{
  "n_layer": 9,
  "d_model": 768,
  "n_head": 4,
  "n_kv_head": 4,
  "head_dim": 128,
  "d_mlp": 3072,
  "vocab_size": 8192,
  "activation": "tanh_gelu",
  "norm": "rmsnorm",
  "norm_place": "pre",
  "norm_eps": 1e-06,
  "positions": "rope",
  "rope_base": 18700.0,
  "rope_fraction": 1.0,
  "qk_norm": true,
  "attn_scale": 0.125,
  "bias": "none",
  "tie_embeddings": false,
  "parallel_block": false,
  "extras": ["an embedding shortcut", "skips across layers"],
  "init": "normal",
  "init_std_qkv": 0.0461,
  "init_std_o": 0.0,
  "init_std_up": 0.0461,
  "init_std_down": 0.0,
  "optimizer": "muon_variant",
  "lr": 0.0134,
  "beta1": 0.95,
  "weight_decay": 0.0,
  "lr_head": 0.00462,
  "grad_clip": 2.0,
  "warmup_steps": 0,
  "schedule": "wsd",
  "decay_fraction": 0.771,
  "decay_shape": "linear",
  "final_lr_fraction": 0.0,
  "batch_tokens": 131072,
  "seq_len": 512,
  "doc_mask": false,
  "train_tokens": 906800000,
  "steps": 6919,
  "dataset": "wikipedia_en"
}
Each number is 128 + 24 x the weight over its row's rms, rounded and kept within 0 to 255. Layers, rows and columns count from 0. Numbers have three digits each. The size before them is the row's rms in percent of the matrix's.

# layer 2 MLP up, 3072x768, rms 0.199, rows 2680-2716, columns 0-191
099:122125164147130120146157122114100114113132144122145118151143126122123110140149161133156099154090158163113132141114149136123109114112133190158128139158148165159079152137143168116156134108146106102105152082116127158156112179124107137106109091099116163188107099124124112116114105111147152106135121137129175125130141122174160111135088132126154111150131109114086110098120110123136139169156138100114137126094142141108126150109101123116141139147124105109102117139093134128122132114138107122126084131171111148158156138193123131150086093129138110095136121170075144151154126151129105169
098:116111122145091097133166117122161143131119123153108086127104127096169144115134176108083105129153145102095127100139129123081144149093061132126135113156119125156163079109182096130124077132114139118126091068129092143146166126065173147118161122103122124114116111141149070094124069127127073124163101121160093113130106100135126133160149099107088136142136118160147123123131156147133140133130117129114139143117090114129117168130107105155119166155163141108092114123146135114105137151132104099131176120137120114154114084116167144128102117163121111135125150116102105165141153146174119127
103:132154119113124088176144121115152136135131142134089138127131083127123162133096134135134116129129176104136134082182077127129132116091133122174154133094124119173141126105090160121098147150142134157175147151111142051140164129150098103146132149119120131155147126131105101146065094088138135127132123134169143174144164100071185130117153159153126145146123150139125150148160102130104122084128155120153130158142132122115125153119139142126132148155098102118119122145168150121129116178148141129147162132159101112119118154137135151146110076182140122147134089164116106142115116130122091099
096:142104125097117142166143107094095161151153131113082120147125142124125160143120144110129135107124128102133133162116100096161142129142111142091091091080115132148131117132156144140057142107099127138136155123163142138126102090102145118084128112162105104149146137127139149138129137117157099170154137083125152117110137139092111185145135149110110115107110163087119132113121138107173121138183154127146129146117123173111176171135110133101104142109113119111126154143116108108131156111139121103090154099133132133136104170138121135153124116118104122094140097137180120156172149135119098099
102:157130120178146149145140125131089089112160150117117111135146118175110114131116119144156155161118107097132158114188123127088096121124140127183122100097093149137132123118109132133172113164146152096108178142137125145128143136142152139149112156128119109107101140084104125148126128166147141122170129145112162149122102118138149118115127146121118104178136147137165108124115118133122156144124110097098134106071142146079150077097094120132134134160131142125108087120106133110160075093116167101144108144125114140129130147140124107140155099157126156125146081171146136110121120094137136108
097:097119119105087152145138168146121091126073127154109165141117093113135178139139105125149119088130118105116106142163145109122095175140122139138157149131139136113151140117124081105103165098115105144117121141142089076116149146136111157086113162161157164144080083087126108165104118112087169149133153143074146151171124118154104104117170117121137079105099097139113146151139147137158175101126124099091130118138102122140141110118132125128112138086113163129147147124112111151172147124127122122111144086120135103107113165164135130135082103163108137114113125201131098142086117110093145155
103:105168164136145122117098119154168137083114123085134146139113136104115104152124136155100135169157148127147132115127146100166146156089134138159127157120133139119164130168150138148095149177125152081124128116117073137110146108095141168120118100145166106122121165098109125153115154131165119153177110111157099080075129087116062124138121101156093136101134097111078100155125132132158128150138114127176105114149164124132116118126133139101094182168113129161120130112130139113108147129128126156179116125132142104111098117085117119134135146125133109107128148121140085128128121100138174117
099:131171135111146139106133117141107116135132112108150135162098098156108160120163148127107149132154141123080128158127155129153158138142130168077172151125135120110083127151175099128135168136180138155148153134141099138108115095122126134152121109121069149121136149150132080126126103138104126130131110120109150133140116162117120106145159144130137122133099078156110158159108105113173094121130141133140089121140170165105115140128143079159142139116092143141125105151131151115137066124130088130126136084135132077085121114145104145146137116127111149122177093080078111142122107070161099113
096:123098140152142156145110079127142122112134147135121122147119154149147180132120101152120135145099125143165127122129133111123127146145108099091163119128131133116075118112107150146118165149119137114139105107121126136161169132105125150103082121068085131136165140140151098108133130106165150119104122116116146132148119106164112130124143107140104135112131110125119110185144084102136136128124100143102141102143106154159125150144135110150118120106126119068141113130093102133128104128117111166097127099118148150171148146140139139117131162095126118166183117110146167123158122108099140119
106:145116121137156116092131130138123138161126153142091164161114151107119101067126059134133155153134109118153132156116076127096114105160131107164115148163164128131114110107118153145168092146116140127102165128163117117151140140119135168136082097154145115120140086120163155144108116141107162153130116144132186129154110097134137086089132101151130074159134148113149127112098128123089129181102141141104128079199116139105124141133127098171103150180106170106127130129164142153119118121087175110128122208163109138076116134138138097127076098163157073087122140101131105130096137118102097152
100:115120116132119141114148158126139138126137127108117138149087101146143116134148132146119110108178151146088132099156129176120159148104166128149160152144139155131134115148129150115102147105114094141148115128165122140114125118139141101100122084130119135130108145145161108137116143127123108120152131121153151160152108177097149109093159187144168169135111117175145111141109083136165091144105145099126081133157142140118153140124134150118106129125095134131102140155146088128110130146144144109115166142129157131151135137145122143145174107100139154155120088139161086115151130189132118120
096:130133123141122124152128128139132131131116150141162130126129126126133133128155160119092137167145130181121143126142094115139119119161133137144125150115139171115126126165098173182134126136094142114150166060128148139086124126127159114137116107154085143097145122107098149146141111109153134095120148144095122129117119120111103127131124091136107114112115162155120152130155108158123164100137173084113125134132135152090111149134130122129081156140109110128135089128104134114145184126137124162115105100123129128129112114120141163107180139100111140127155120117157142118098113143109129148
103:075118135159111126137107168189155132164160129122111137136178117151156111098135115094117120142106119119136132164154159133153161110116161111142076079132136139151107101113133107121072160120113130175154159080134159117139124103137136126096165136130141154120181126105112125161090114100140101129095134126165157139113126116116151130151116152143123152126135206146113091127094129194099131107128105118137138157157157121149148146131121158107120114177117165146134120156135161106193095179118110131135130155139140082121158145119153122139118135118104086069161104147103121109139133116093163138
101:109179102151081158126132113089098151130116137138105176112100131110122132107166137153140114153093157132141140110138141120115143151143152176139102101150141127155134173158130132140117114108145120146131156113142138093101101120121146127176127128111158135129108116145127121109148155102150150114155080157124184143180108114121166118092110123147113141152110122104095152148110150097087137179112123119164139134150107143118154131155154159150102176110145148084107120142169108159094124128144100132112126148066143141127145106109113156140117128185099121121124110124161160153144147153124115131
100:066147104093116147126098158127142111131123093127169093102151139091087161132144168122163107135095139141116147117088112166128073135124122083097127116174118145103128151089132088157153121097153147174189160136101100141122140107138107112142136101180147115126139089130139136134138148083167114129147108134140110150105137097154128132170108113116114121116127130132092170126117139094115120108151212136126151128136176086141157114116115108151145104137117124104157104107122109108152163122125163095116147131124132080141120130128144120150105116110159133134145173127123102096135120158131139079
104:144121127121161135108121146118146161182139113109090129123117115151134151110126126114110147131139126146097138119140154152143132174122118167120120111120095135096128138152112090096096169121132119168095171127152180128099144160088129107082130136132125160106151131109136096137098143117167118102115139154104154143104170112150114127161130133101142110083147119171081123128156123123143136152180143146161100161093099105133133092142129131118106107179094111138136126129089101178110126117115128112149112130116115112150149154115164137117148149194136105108178100111135145095099153116126112148
092:111134158166131165115116112126085099136113128125128109132153158106156131130143144096076133071130129139161092145167113098151128146147155107119106126096129100110138119140115118159127126142115170108126093141123123131101146109133138105115166121146132145119134127135162128139157156106097148136127134121117127126079148158117086141142068132174072131131160135115137105118121122116102066150116132115129139130124122123096142142078132110127106177157135143126126087112135109134131148151160118122120149115087142117150151079131113092113065135104130114106174132136091113135140098095104091115
102:134114142162161138117123146105097172101141142125098151169133162096088128096112064157135147140140091147119096162117112118101087118128153121128149123133131133116125119126142130184152119096139121134108116122154136091139148075166080127121124142162122143132154151129130135160142146132079156068091117125116156172113130135103127142136121157154168128107116158106113089118123101142074096136115126177152147117105109189133129128110145128111105159074160161090092127124161148144116155093142122175146121136120069156121133137155152083136126158096080120196144143136127146140144128111166107097
096:151120095100165144114127130097087122108147123163098129164087135124144132100116135143160111112126136104136125094133129159082096134149159104108187131172104211098160140129156127116146162149143157114098125117106082095122111137159124089080098144112132110115123116154153071128134144100129115123119109130134127130134147096091102143100095083139119130116147099159148109103129166112104136128172135089134086151135155108137146148122110073108135127104119159102175132082198116130122113099130090132078135083134135145120156147133107092114142141116119147119127140139133094107099124102179140140
102:157113127127149128141117158146133116058160097137092183101126106126082138177133114119127150082135111135086140136164106198115144153119135124134151111107180118118097154087080144144135163127158146150124144149111127118120079144136092147116188069113144128126132146144097185111100176127158137121165137154147168096094144134131155115137106126141130124114126131173082131101144090139119131136140088139114068140124133135122134183165121098139123159131123164116136124137142155098119101107083136135133147130121169078120118127118119137127143120167119150109136154124144137174165139127129136156
099:155140107099125144172131150129112158150131114176077169130113129138090100138085168111137108089100119105154152149117133146157141151084131089136109178128124172149128130154114124105133115109112134126140134167116129068133087130094120168083128127085114164125129097156150146144138151110133120150136144144120116174145152167163128137175120099165154173080102127132132101128132145094149120134138102098164154131107121108097121100086125128126144194130154141092082152164151139122119075134128140099143125110111113107142075143148134114134106094164107125098121142157137114104117091157112125140
089:127153129149117159158113064125146119156139155129116152161128106135109115122122132136113123210155128101114108144155149125180117102116153110118138141118108127127106154089134145136154091118133162103155191134116116117135130108118187134112156133135161161105119134108097174120093151108127176142088130109143070105118159136182126149144117121169112152134128094130092125114131128148143083108114135122123094150091159143183147142156146113125141143109122163153143102120147109152130106080110127119120122128138111129151112161139140132143111102156136127118100099120148143125143071164119172143
100:136130081104133096116088135126112137138136149145110140119128184096115107149090116166120084136158131154143110105112120099148115131102141133129105103147104122074092137118106186107161148091107131132162128127123159114136113147130131110102133118125117101168082129113104131118139152118152094130122131086160107104156135116109132120081108131132124144122110108116109137171160147085109124113092132098105137105089135107129127102108079133139114134128127118114134136109157141131130143150125087156156114115165157126158110156173133138124125149114139132120060125115133135124104148117146133067
103:125118160141139107108132128133129159132159134128135113167104138140141105083142062143141076163126166093126133128149120099112144120160133127142111175126104092133174128141120109139140131121102091082124123131156144140125106113131145133130109132101177118160110098123130146163149132116138149159114105111112130107141148160131108138093125123125103135110131137101147139119150099141118117127083167147133105132114116118148139148105090165141118132123082131128122134108113134118078160124124152131122140071162155111147119125180121163124153105109104154174148119109073091171090121121108107120
094:100117142134113118112133098112114127145187149104148157111090157130127133097125152152128103104110108120121133116116155140110124164112190129103113114135122140152131129132140083162117090143136126142113142116128070099146156121100129100138146096118149130083151077176090110140082131143117116103139124124156133138138138129155137138108170145135125128132142116114133137136142099121163097085170145155121120171125165147144145173120134127153134168127133142158160145147100129114125146161123147156106142148104142137137129148113134097109129129093120095115129136155109130120147107153138125112
100:154136120184112076133146101101118155088112122088169122122122145137167145129042082126117128121141159160107141129107148145129149109131114142119075138126122139124095135069178113174147108142121121087090154174139127144104094128123120150158096172133100125130087114095186110129108118110172117139121108107111132135120154125073098121142130125195100116081162130114149096153060128131090145155160105137171111084150141170096158091133135187130143129118120111135082114089143155131111160152152163154175121116149143142129135079128106141170164146131128107138120111144127145142148140135142107135
100:124102111112123149129179140143156112138138141164144121105092123165130105111171111120130124110150062130155102091120094119087098125154103072153114152131144116126206174143118104149100130156127133174115175159085162088090112133119117095116160147138118162097168116088137112132128121117097140082085089130139119140127128091140115098124157135123127099121087125176139133157158133086169074138112112116135103153094134115105108147125141118125129156128139094137094129061089164135111111114137099137117135097152157155100121148126159132154143116144107119128141127121116143135129117123118123131
094:131167173156113130117138156132108119117111148171150166152124142152153145139124148087123126094121086144160133117158094132140089151135091129074168162125125128156099147129106131138127134119085139134115130141135112129094145142138117133150100107184158108130062132153112137124107116147145102156167146154141148146164114141081109143125165123144124109122090096100148138115146143128118145124136134111127115130119153147130126115140096135096106154112155119111147128112122173128131138120128096155143163138129178103111172155185141149104112180158116158127139132138124082150146153151109141158
101:106151102147135158150101100161107109128102135089135157108148110102125108100134121144118124117131108107146139142121123123106119165140115155132126092146171120119142105160150118097142135126138124140134150120168127115114130105170114138147159134176136141100124097128119199150128128126116137128133178114122124151183131133166181147147134140136155094174144140100131107149123102104101155121129134103137142122098092145166106106161107081140113130124126137130144130137093128123129106127162140174116117116137146076163163180118117138137168146125140154150111142138161080094135133126138144121
096:181146090096153159131126089123127109120158108118106109094125106153110123065119131112129115126106137137133103138151120126099118160125115078131142103150120146144117155109157129128171092137105173175128116168096121139122147100124135114119156118110106090143151092116120142129136079136104094128139109126129089055113104123113104126163165130094125143107098142114120113169123094076120151091114108127153137146157174155113104103133117132158141105092179098139107128121118137143114138087135100164170094114103115113101151139109126147094091125151112114144142112140092111134144119154142138100
100:130140101105111108139156122125134195120108130094096112203103125151147117083163144123165129148142116159148126185128103116154116086130174156175138110132131116165092105169133176106128109096126093148125133147162154090137138128115120126124149132152124098137159146115140133103194109106120082116111108106096157130115109132154129117137122100109138135120121105092143166110136080131108147100146123091127140101168141156119144134101162133106125108091138133112135133152162142119090063147127123164118106140121110092161121151152143163138160145117112063113133122119124123147117146125120110130
098:142104120123159126165112101126134112137080144097091153146090076115154096089162157177105145129137120129149135109176145147083142127149170124130136126158140144127137103133140105136136179101110155149156123141124125114112138111086109119090107156139119143149097149129111145164094111113182063124130127122120166137117098127156141181141144123122142146098126156160119119133124080117156112096117118149146162131135122187151125149163167133098127128112191109143127126141152132128129108100155154092115158126161137125135108103108139132116159097107161096132146141106156122145126150164123101181
100:116126139095177138116088146124135128138148067147154147136125103146159118147079179120125115093158108149132159170079158135140131125120119104103124120169156122183140110098119141110140148130138093143132154130139144115117114147108114156125119146150115143165138150163114114143139120174121133172119116106178110134148137143122098118133115126167133149145118127113160148100151131156183154089176122140122088163118104111154135106098120140135088114124127120116114147130138162165105168109123121114180102113132090118122142095136155150120103130121129138141145123095132174108138101163133139131
098:134104094137154148122160115140153138139126114097090107141144128179116172145145160134099115124158109118136111147107117144137120113178151116159127144141141139145146116151110156152149148106061160134150139112155103086128124107122084111122116112133108115164151078155136144143135115086168085144125097129151157134152175122118124143121114134156130152093106049139095125166130164149115109113118123134139119153135132117129148125125098126097143139102157107114142145149120109159136098108109119108174165131089137133121100118139106089169183145098137120119114141139124122109141129179111101123
093:165120105111137129168136143140106098097172142084167133147092135122141166101128101089170141129157136163142131087133130116112128154113152137132153146111131141090127135145133155149141169072110112081118119115149175135147093137159156136064137163127177069110107093166078105131107088132148132150120137121128122077163128202073137146157199133119119160082117139167073157123115134156121138139148132148131189151102114125095116118136140135108112149123123101156154133126108137135147131111102115142123151079144136120112094099091124153112062095105131087110096069097139144181098170148109110147
097:096139129147116134176113097155125126128109118112115115162134120160151096133119156129166114148143102126131125139145170118117137141117164091145141114118069165113149157135132128103124153146107113110148073150162117174117095136099123123128126206123154107055141092108132156084120139155170139176117122127139117158128133140155146101135117161118172181048144129117148177098098142129116098163112143091090152122143170142125097126115130161136103125132123144122175118130130162074126118108123120071106120153087149151098132148129181133160141112152109126114118141163140171110145176123105141135
105:105134140101123095080159112139112102147111107186160120106129135149094114142120125108110072127132118175084147121115120117129136143144095119153083155139129155101150146087100081162130164160143123094122084090092140122141128162155191123136149151134090130125116122118140138142095151096104128132108097121142157136148132159122086110136142123103152104150153126160096115122135103091111156161142149123089105118090114140130138089114130126094131158131100120105118161123140129101131098142124133058178084160149150113138122128133139137163114087124113144145110122131158086127160106138085097129
# layer 2 MLP down (transposed), 3072x768, rms 0.0996, rows 2680-2715, columns 0-191
096:127118108124128128153140126141141109094126137135129115098179108136167110135099124120132088138144117095124132142144141155126138098114171146130116134137136117139106072094146088160111163184123173148127094144183129123116119143068128167110118177145157166111145124147067099127113117096169129151158142160122091108160129129100081103146166148129113143095128114126113159150119131105135127113143113149148113114128098116182116082062081154174143136169121166088182101101096112165129045117126100153151138168142118089088134104118125148146135174140144157139133147106135083159124138117114140090
094:145109101103115153140146130134130144164121125113141087123135122088112154160109114108167120179132107081096118126135142143111167135158141141131166166116156163087107136148127093125113151120136178108126097133115129140119111098105132151122134166130145128096124110152165157132156157108146123131129118134133126162108130135131148110149169117093109116133098152114143120129100142101160149150185146119152145152158102133150124107104171120083152102083137127116112139121147111116171102119103114178134115123148126167105098138158139129122131119104111110132177115122111140120109090095073171163
097:076103140102112155120134165098132158081146151146087133183148144104124153159135141123131104166139151077120087089191124117121133113138114104110138096128131159136092123170119139118138177131112093142146091098140108115093129126154098134126087090104100136109091088165097150131137148093194128117110113172102105152159115105127142085113139102100120148148165151091140191129121159133135076129091100080115143152136112104138119116119120133118114117126143118096154130144140116134170160167081113108125144138135131108107159122127131101117142103149138185129151150174149128114158126145081134125
095:152119154155119135112129133136133076158111126173125124136093136151103165147127119124118096083155144111122103132118134142112138138099137144123104169168135104128107176099158102087134163117127084147132126149129097096152125118110093135096100167114129135137137163115114106184117131159141143119130074156083141128097121115134083180088130120127105087114139152109120141114107117126158155134150155137104118149123106116153119094144112183130117105168099138119101133113167142136164129121173092142105098151163158102130113139171120107126129126146133091088154144127130116136135123129146144125
097:133118170131093122159147124132092121120128127142147140112150130127154160118227139142118115115128146113114123128138155133076129176147098139118111141106117117160133139132114094107110151144070182127139133151104130138110116083181117125125133131128121077139095124112110127089119112123103146159177110105130137133108127171121115137102129127142110100083117126114176139143155120106115088107097132136128145119126109127107150158146094134143106140155162138123126112124146131101153130134116120140154142106166135110159071121124127130113141173111130125137121143131123120147140177135112109199
106:097110203126121135112116105140116121151153086147160091131112128135111128139139133158094127102153084093121160123145157112142063131111107119148125188147142118146168099153141095152119136102102175134124099087148150139134120143103136112152112116073108134130142140107120130117118130107118087120159120078114132132171126106082154142113195174133122155174092137170117079130110122096136175142166109118124147139119157130141138129094109130102127121109133125095135132152116116162076116129157145078125105148102134166096126115133134128118140095112147123129092143110127119118095120125136134129
101:120183069124109131156119108157145099130122143120087136117136117122118130096132114100152124122132112171154149103153136135099110141100119089120102117175109108113134140139137095150122158124125062134150097159128069121138133138116117106122110142132143144107143136147127109120131156142125159122102144159139164117153153090097094123152125150112179091108128133121139107110146119131147125114120101132134158100163156112153094145071156125083153096127137115097114101167132135137114141129140118151090175140142132135131120147142149091108143119125164130149150153101174163151163150140146151121
097:131128130115094117126167113171115099100075094110109113143137136127142136134121120122125112113125152146083164164104117133137130133115110149115174083141142122159113136129134085121115096094132180148137124163114104117108118103154126130097164139094131152145128171107136081129113113105122179125139129083099149152166117109165119128142130173108095091115133141109131174106107104096211148149137140132143085099094124143159137131096127125142101121109114114115090104129120105139146098162125095136123109112085107120103114137173127137109113125121110162119164123143131101142099151111161145135
096:125115123135120133139145129115173131088126110109167169122150172118118140136141131146169107161161123116114109146160112162138114152119105120113111130098139143120126089133120139126112116162140083125164131156158107131141109112125141116114111124144140175145154137106136142097121177107108098163090115077136091147123163131141120124150088141183146117123097092113144132132128146118122121129113115156127156149104159135149098105148149103115088159124090115168075123122140154177134132180122104131131159087106129107134142148165156143144093100187121137135120133113106139157091133129121153148
104:162141128138111125146155156126099150136144089144159118109123131119145111181123143134109135158181156138128143132103139148156162121144111105139139152141126135111131165134097138124106085099107150125118123149129155125091112096135167109145103107118107117149133110101110164099104123151121144136158102116114077127102125186090123106124115116112103151162169122112099131101147125132137114177087161128112099156106098142120118157154127112194158098135157122110093101071151131099117121108121162136105090149115139142130118139097113123143153149173126135093180094130131133127132099099181105134
097:134140113092103126109142137116117138151134127110128149126110119146134111110125129127146114152114100118077144139088148106136133136161112118138122161127107090142146161106102108153145082143151113122105099152088153126142102110101166104110145169109132130102107115151143110119091130144064132130171157108108151122131107109122084137151134120156113126133091143151151126186139101128133107096118120113108124112141179128116107116096130140118098172148117121099141107145126132114106111172117154116122159179160123108112139111097110124177150122102145115112134149113112129081124144128165073154
098:102138092145115138146133116101140117117088168136122149078095132133147129101127146098144104144153104147149121125134126091141127130187123135151084153120116108107141170127117086077128154112073155163146137087118132150133198157158160133102159099133097081101160137139130125141146138115087142116122121138123160111096114084140132110136135144180108087128160150115118153132147133142112136109140139143126127171100138148087117146120120106095121077139085138044116102135109087146105155138169102143118117113125110153090082127132109136098122127157106109122131090092150142151114114135070135140
104:133108167149102112137133147115136168200134177122135164141118071132131111110110098179122116150132142154128135169115135136118113127104127116146159079132085130183144119167145166095123094153179129098148135146098053136129120091146116142136135147131115169133155149117159163130111122123143108111108133080176137145109096127137069171157139111178150144111110103150106115162135103174088119136125120122084128130109150147121163150105085151124151129163087154114178158123148098129089119145121106148171102115125120124113138126125122163162120112116156133116136153099122084157124150149107179148
102:141130149127165106110126152099132138143096185121130127081171115167164108147137155144134125164101105139160109123161125130134164105109105128109172121087137127088144136153104153154091118121142131095110156107071119071099134145057148125107098067132120101092113114135163137130088117108109161123138134145152109097065141161143132163120148138129133124101128175142141141164067142105109101113115106131157114083125151139124108123153122115124106115150126100123170135129137127125148132103100090142125091107146156123147135148160107130126138102139124149130132128106173103173117121135131131116
096:127138151113103127117103101107145167119117153099144087109132134125114092153126116123118117184121126072150095152124099087098105088105168068124133135134127101138127136117105144121159124155148083082147125140128130186114157127146092115142169099060121099133178143190113124140117170200132112133154140113136130112106129118129104164109142119111119153098149156097141140113130109156131148108111175159071114109144097152156134146084132126120118145120149122088107148139147131151155076113104139101167153131136138169087178154116163108091139164155158104150163140138148171090124094124107161140
101:114112162129160143115153130143116140148125137113114115122170153137155096146125092122103103114138174108123117124101120104151127107143141136117118121109109130135118149107125102101129106136163135114102111148085103078099119108085149098143123169116097139145138123118111129139142103109064122133078146135161118167113068141105115123140152175125126104166173145114199094122118128130191124137125132121066129140108156092117123103143153123123157119099109133155171150130117165150098078075140109143159105112134159152133118085148113157135107106104113157144136131161082130112154161118140078096
093:181161169116127107112133135111136128145102124136116132192110179107119142143185127142142153123085113143134118124115103126157145093110125084143132115153101143111106171157114123099121112151109149172097080178131126110123146122130130146126133153128112134097140114093131113065176148083131124113127121136141119161119128134118090162048106133143184140077129112130137154127168150157110141124160142180155119101124136143140116114161122097139126136121120111108082130132133138131125129099115141158163170148131129108149152109121079124123161128103117136153076170125115105141145137115156105121
100:162182151135140149124143171087200149145137112148128088099145102123120137128136072117115105183148135131176158107154111119122139150106150144104130103100130129189096132162139145110126093115133135120118068159119097112150141129135165112170177138105080133136109148153158095084101097154156115181127152148120140105147134095088157113131103128111145103135132102173116128166096117121156135140170107105088204129114070171134141130108151150152148123149085126161107107144168169150117138150187116109110114158144077120136072149082130163106113126139087112102123119140135111095113136163103160170
098:121129120137073116178103151154161107135133087131132121108121168105115141110149099155173056155132125094062106140137102131129121120085124133149134105117148170130138127154116094127091122093176113155145120142154112170091130156128133097126107151123137142145149149121116110131115097143126111110148148113132138111124135118117170163197102148123122161134102106131092105140125081146121107121138093107162135123069117127098117105164099123110159138151136113118108119093130152145122090134166140099150154112123120128152134089081088146087108123113142133116143127090127144163154148107124145138
101:123144119132123144120100108123168157088149065075118146163157119141143153126103134137132126152103157136157151147109114165160132148118081135148101141095162116114158141123116124150108133138150186134119141156097099156163111140135137142158145112161110113099097120126117162174095140128108090122096115122112152098129185161101120108136140088129127134131135164107084102128104077137132117145150090157093102154126113139107178150108154148131136097154123160141126127150119143166119123077171157104157086147122132132113144079135138164153162104099118145108114172194145112155140133118106144144
100:115098138169118126127096083102136131116143144121173076106127154169127117129136114140132130074090150105118120122124123151099102106107107096127141109133140127127144132128084120135117122143157132160139130127131123132076099081166104153132096112123117140060044149127139140093103149117110134147121120145093135144107125131135128164103121154175099162152145114107161158135099119135119097120127145124085128162125108137098140129125144134167101141125113118135110128139081108128092106113127117138092100158091181147102139096128123141086125172129116149107152136124119087116162131171164138154
094:106105130134095118112113142133122107108165131155101130131109114162158177124127138154146140127112152100114146123121137145114138156101129153169119165139114101150168147127125119103095147151107097164124125114132143129121076131103124133101158127101168129169121129119162087109124108073103147127161080111067189144137155099108111111099143142119104152111167097168125124097127163147114161127117156082107106073110155158111156153090117108099161119135132141134165124121133126107149151134119120159140117131129125093153149114083141143157150129145125150150117125128118123088122128091110087091
097:147124145142178125120135143146119120119135153125081162152132115115140113136136177142099143121101146132160187142096106116114169134150107126142133135138100128131183137073083066116113112181128098120121139097111140079117104134121114142113137125114155132102127126127131139119145124154168188109181122163132101121170118168103130100116154137116072133159126137118149141172120103120086130111098141103125132114105150136131127150159147127138111117151159151172121118130138137133129109128132100117102145139116138122123126181093150130098118074143140147126144105162117127130145169155131128136
102:106123145118105126106115137146137111143130075146146138122178101151105148082194150132101101126110100098101162100139171140133110155101149152126140097129138132148118153119137152091159131113154117166079064110110141142147144129111170109075155117101105151123143099084141116122149147130132145133100110155130089135138138142169105096122075095132113096159121141096109120070150095090072103159172116146149069133123139147118109150122123152130111112129153138133100127129122121109112167130154143129150145166090142121151148124142156129138157108074126094124115117172144115151105108133134084092
095:100132135079129129123148114175175117103145095124172150148097116116115125116131145102148112137167151167094127135167078104133079170084148136192126136085092146165123150131172112074125155117119127151139160153086128155108135121131110064146162139114152122130142116157132136106093117174116146113131141137126133100117128124122153137138166121112133129116133127140125129102136145105086137153102122177075121145134112126130148147154136163084161157119102079156121134138073101135117121142144155151105170135178154142101130131135133195129096113142112108154130158101123149138139114160096118139
099:163132107133114127152120120140097139105100123159159121088140130110167093182096135113104157138132145131110141147151112141133149106102137129123105087136129137150096140118128131115128126116124163104085109124145102166166153168138103121176160116145153110136131119128152113100120111115132125112103097106144120133140183153115141106100109134108140132131112138132150105160089121150081114143099102150093196077186112084135126109150111163135127151100140135125117134122133138155091129168141138111129113123137111129104145123109094104112095137139114106152144137152109111129136149162123103128
099:115110130148115104149166203151133139157136139112181118113110147133105120089120134146112126122167134146151118105128143140144128076127092127103157150094134130102116136154108133125081123141117112116124158153176146099144103139084158189123151172153102111128110113126109100115098059156130126101132073101151147160149156126104139146079123157133135101138096136126115107122131166128154117159156131122113143111105133163121131116107139115125142154136112122110088169130098121167109118097109113145104155128109119138146160120138134132118103138179075127133184116105167107142126088128147137113
094:106120146141124164161160152130142172130144147128135138134145147126079128103155118108156107133107143122166095178167131100117153172106118117110148105176136126127153132171120142107040111150142120144186086112098123153108133146148141152160168158111162117154130124116134095137140144104106124146146103147138154114106137135138140166116144097135145086144152112122131156136140117123126132132144148118127100130121142116154153116117153159102121173115119106138163150107157110154132102147102093100139120168112124124080128089128074170113093150137126143188133104128119136113122139099086136116
101:129134139159092138117159126146113082125162186131131114125123098112078076113118098169115082157104123142108047114118137104090144135162162177170122109134111147122136145091170154123094156155126142122107050150120110110122132098076159145122106159118132096102138147111139078121135121164116109121140116143147166145144130128150145109133142146089112124139129123116141078107167132101107113108139109167090120145100160144157162119144119143127125150102104143073131124129117128118097147105134128102145129106127115094110120127163081120090126106171153109138144115124127147141159168178104098114
096:125135174139117102066136107122183070126134104123137139149099120141110152128143126095159134104143134151119159103106110094136121136164114123098114161089133117137130125117102172158102121119103183132110112146129117120141121184103108115114133120112146150145135096135179114157158134117109134117123166145125100157087133111180150097106147130138103142114122155111096142145106128114151105123160141101124131146104096115120115133144117131152162151114144115164131126111085117155144086106084136145129110128121121120112163155155114138173096111106129170128102151138146083126122140086104086152
100:155103129118101128122170182149152116161143145171121163128091146135117130115187125105104128104157129123136155132147093137124124107127145139117132103093141128089118172139130132141168170125139135115120115132137138094142116141141126108146145122142075118124119129153150094063178156148152172132087141114125121108130133095104140150127136124131153139170114076126099130178144091087120132167101110084130141113137144124132122152130142097145129128120132132109089139130091107121093102138116084105150142103112118119116094127125141127141126146140103078154168113116114113132142099105087152159
100:106109127106105064138137132106118108156142110133187153095106128089120136134114147116184125112110144140111142126075132155134080165104121138136109115167098109138123110090122167135101150109095115140134136144156166104136157123156102116124126111100097126104105097104171126135156148138108125144133133111158128134134134130121156110121118117118116117145097133104153155090086137153134123104138091144133114112097121129174084138110148143120153193143096158088141162122093126103085192170106120127184097157153143124113118114143106124136109100126102134139126122117146076114169125141143125135
099:143143143168111102156115120132092108119105145141137142141135141160143139147131146099115152103134115131113106102170112164155153131111094154145097136119145143147132149060112082120155126112064161149108107167112137170090143157130093110148116113110110142133155142099181136135151134100089120113108117142109120097107128099112105143118120104131086162114108117123111160147102110075121149128127111104162120108098104149095108096126115091162097126105139150099181147132085128095113130123172144146119128130131085129147072132183079128166125094140136156140146148096093102116142090180146112039
093:133083134149157080097146153118141133112156173085145133143089142134120123111142098082141096133149127122133123086122114122117132129149136126127073189147138124149123143106133151125147097132153149099129148140133135142099125091075066185154088120142115150111115117137107116146117126128144137138146156096116155121140141137112115123130115107132119121114120151124073090118129132170147117103099121104140193136140134119152160103143145117155130114160111134143127169113125138123140156079176177122166158127161142149117170101130117169139143126100135139175112121119120129154136152101076152116
094:155138137107127115120112146126096134108133132173153138104132167153136152103193085145117136131139118090095140164118106113143151136143131112146131099144097088109167149136169121122107185166088067129160138097106080119153127114152131133122130134122126125147131084120121140133112120164165137171132123131140108063134115142132105156099118122149118124137104131110127116130162119122127105158117165097120152152148140167108124129116122120122147168176129121104124119119132115098139102161104128087159158134125118112124102150138105129118113101160133138109139145106104139142109082127117168125
101:137136100127164108078131142130108154143111128092097130110114128103158128125104153125146152125159156154119159153111144108085088113129102091111152154132133114111174166120137146133136139185147103155128118124117143091092136098114173108134152095134131114185127130125134143146094149152142133125153169094123149135151172111133110093156135144121159131145180099096130141082130086159109146148094148087144131151129135135131151162126119125090164111126136095115098066125124131175125142129155109118111114084111110141159123143111095142135195088108121140100149138149159150148150145140108151151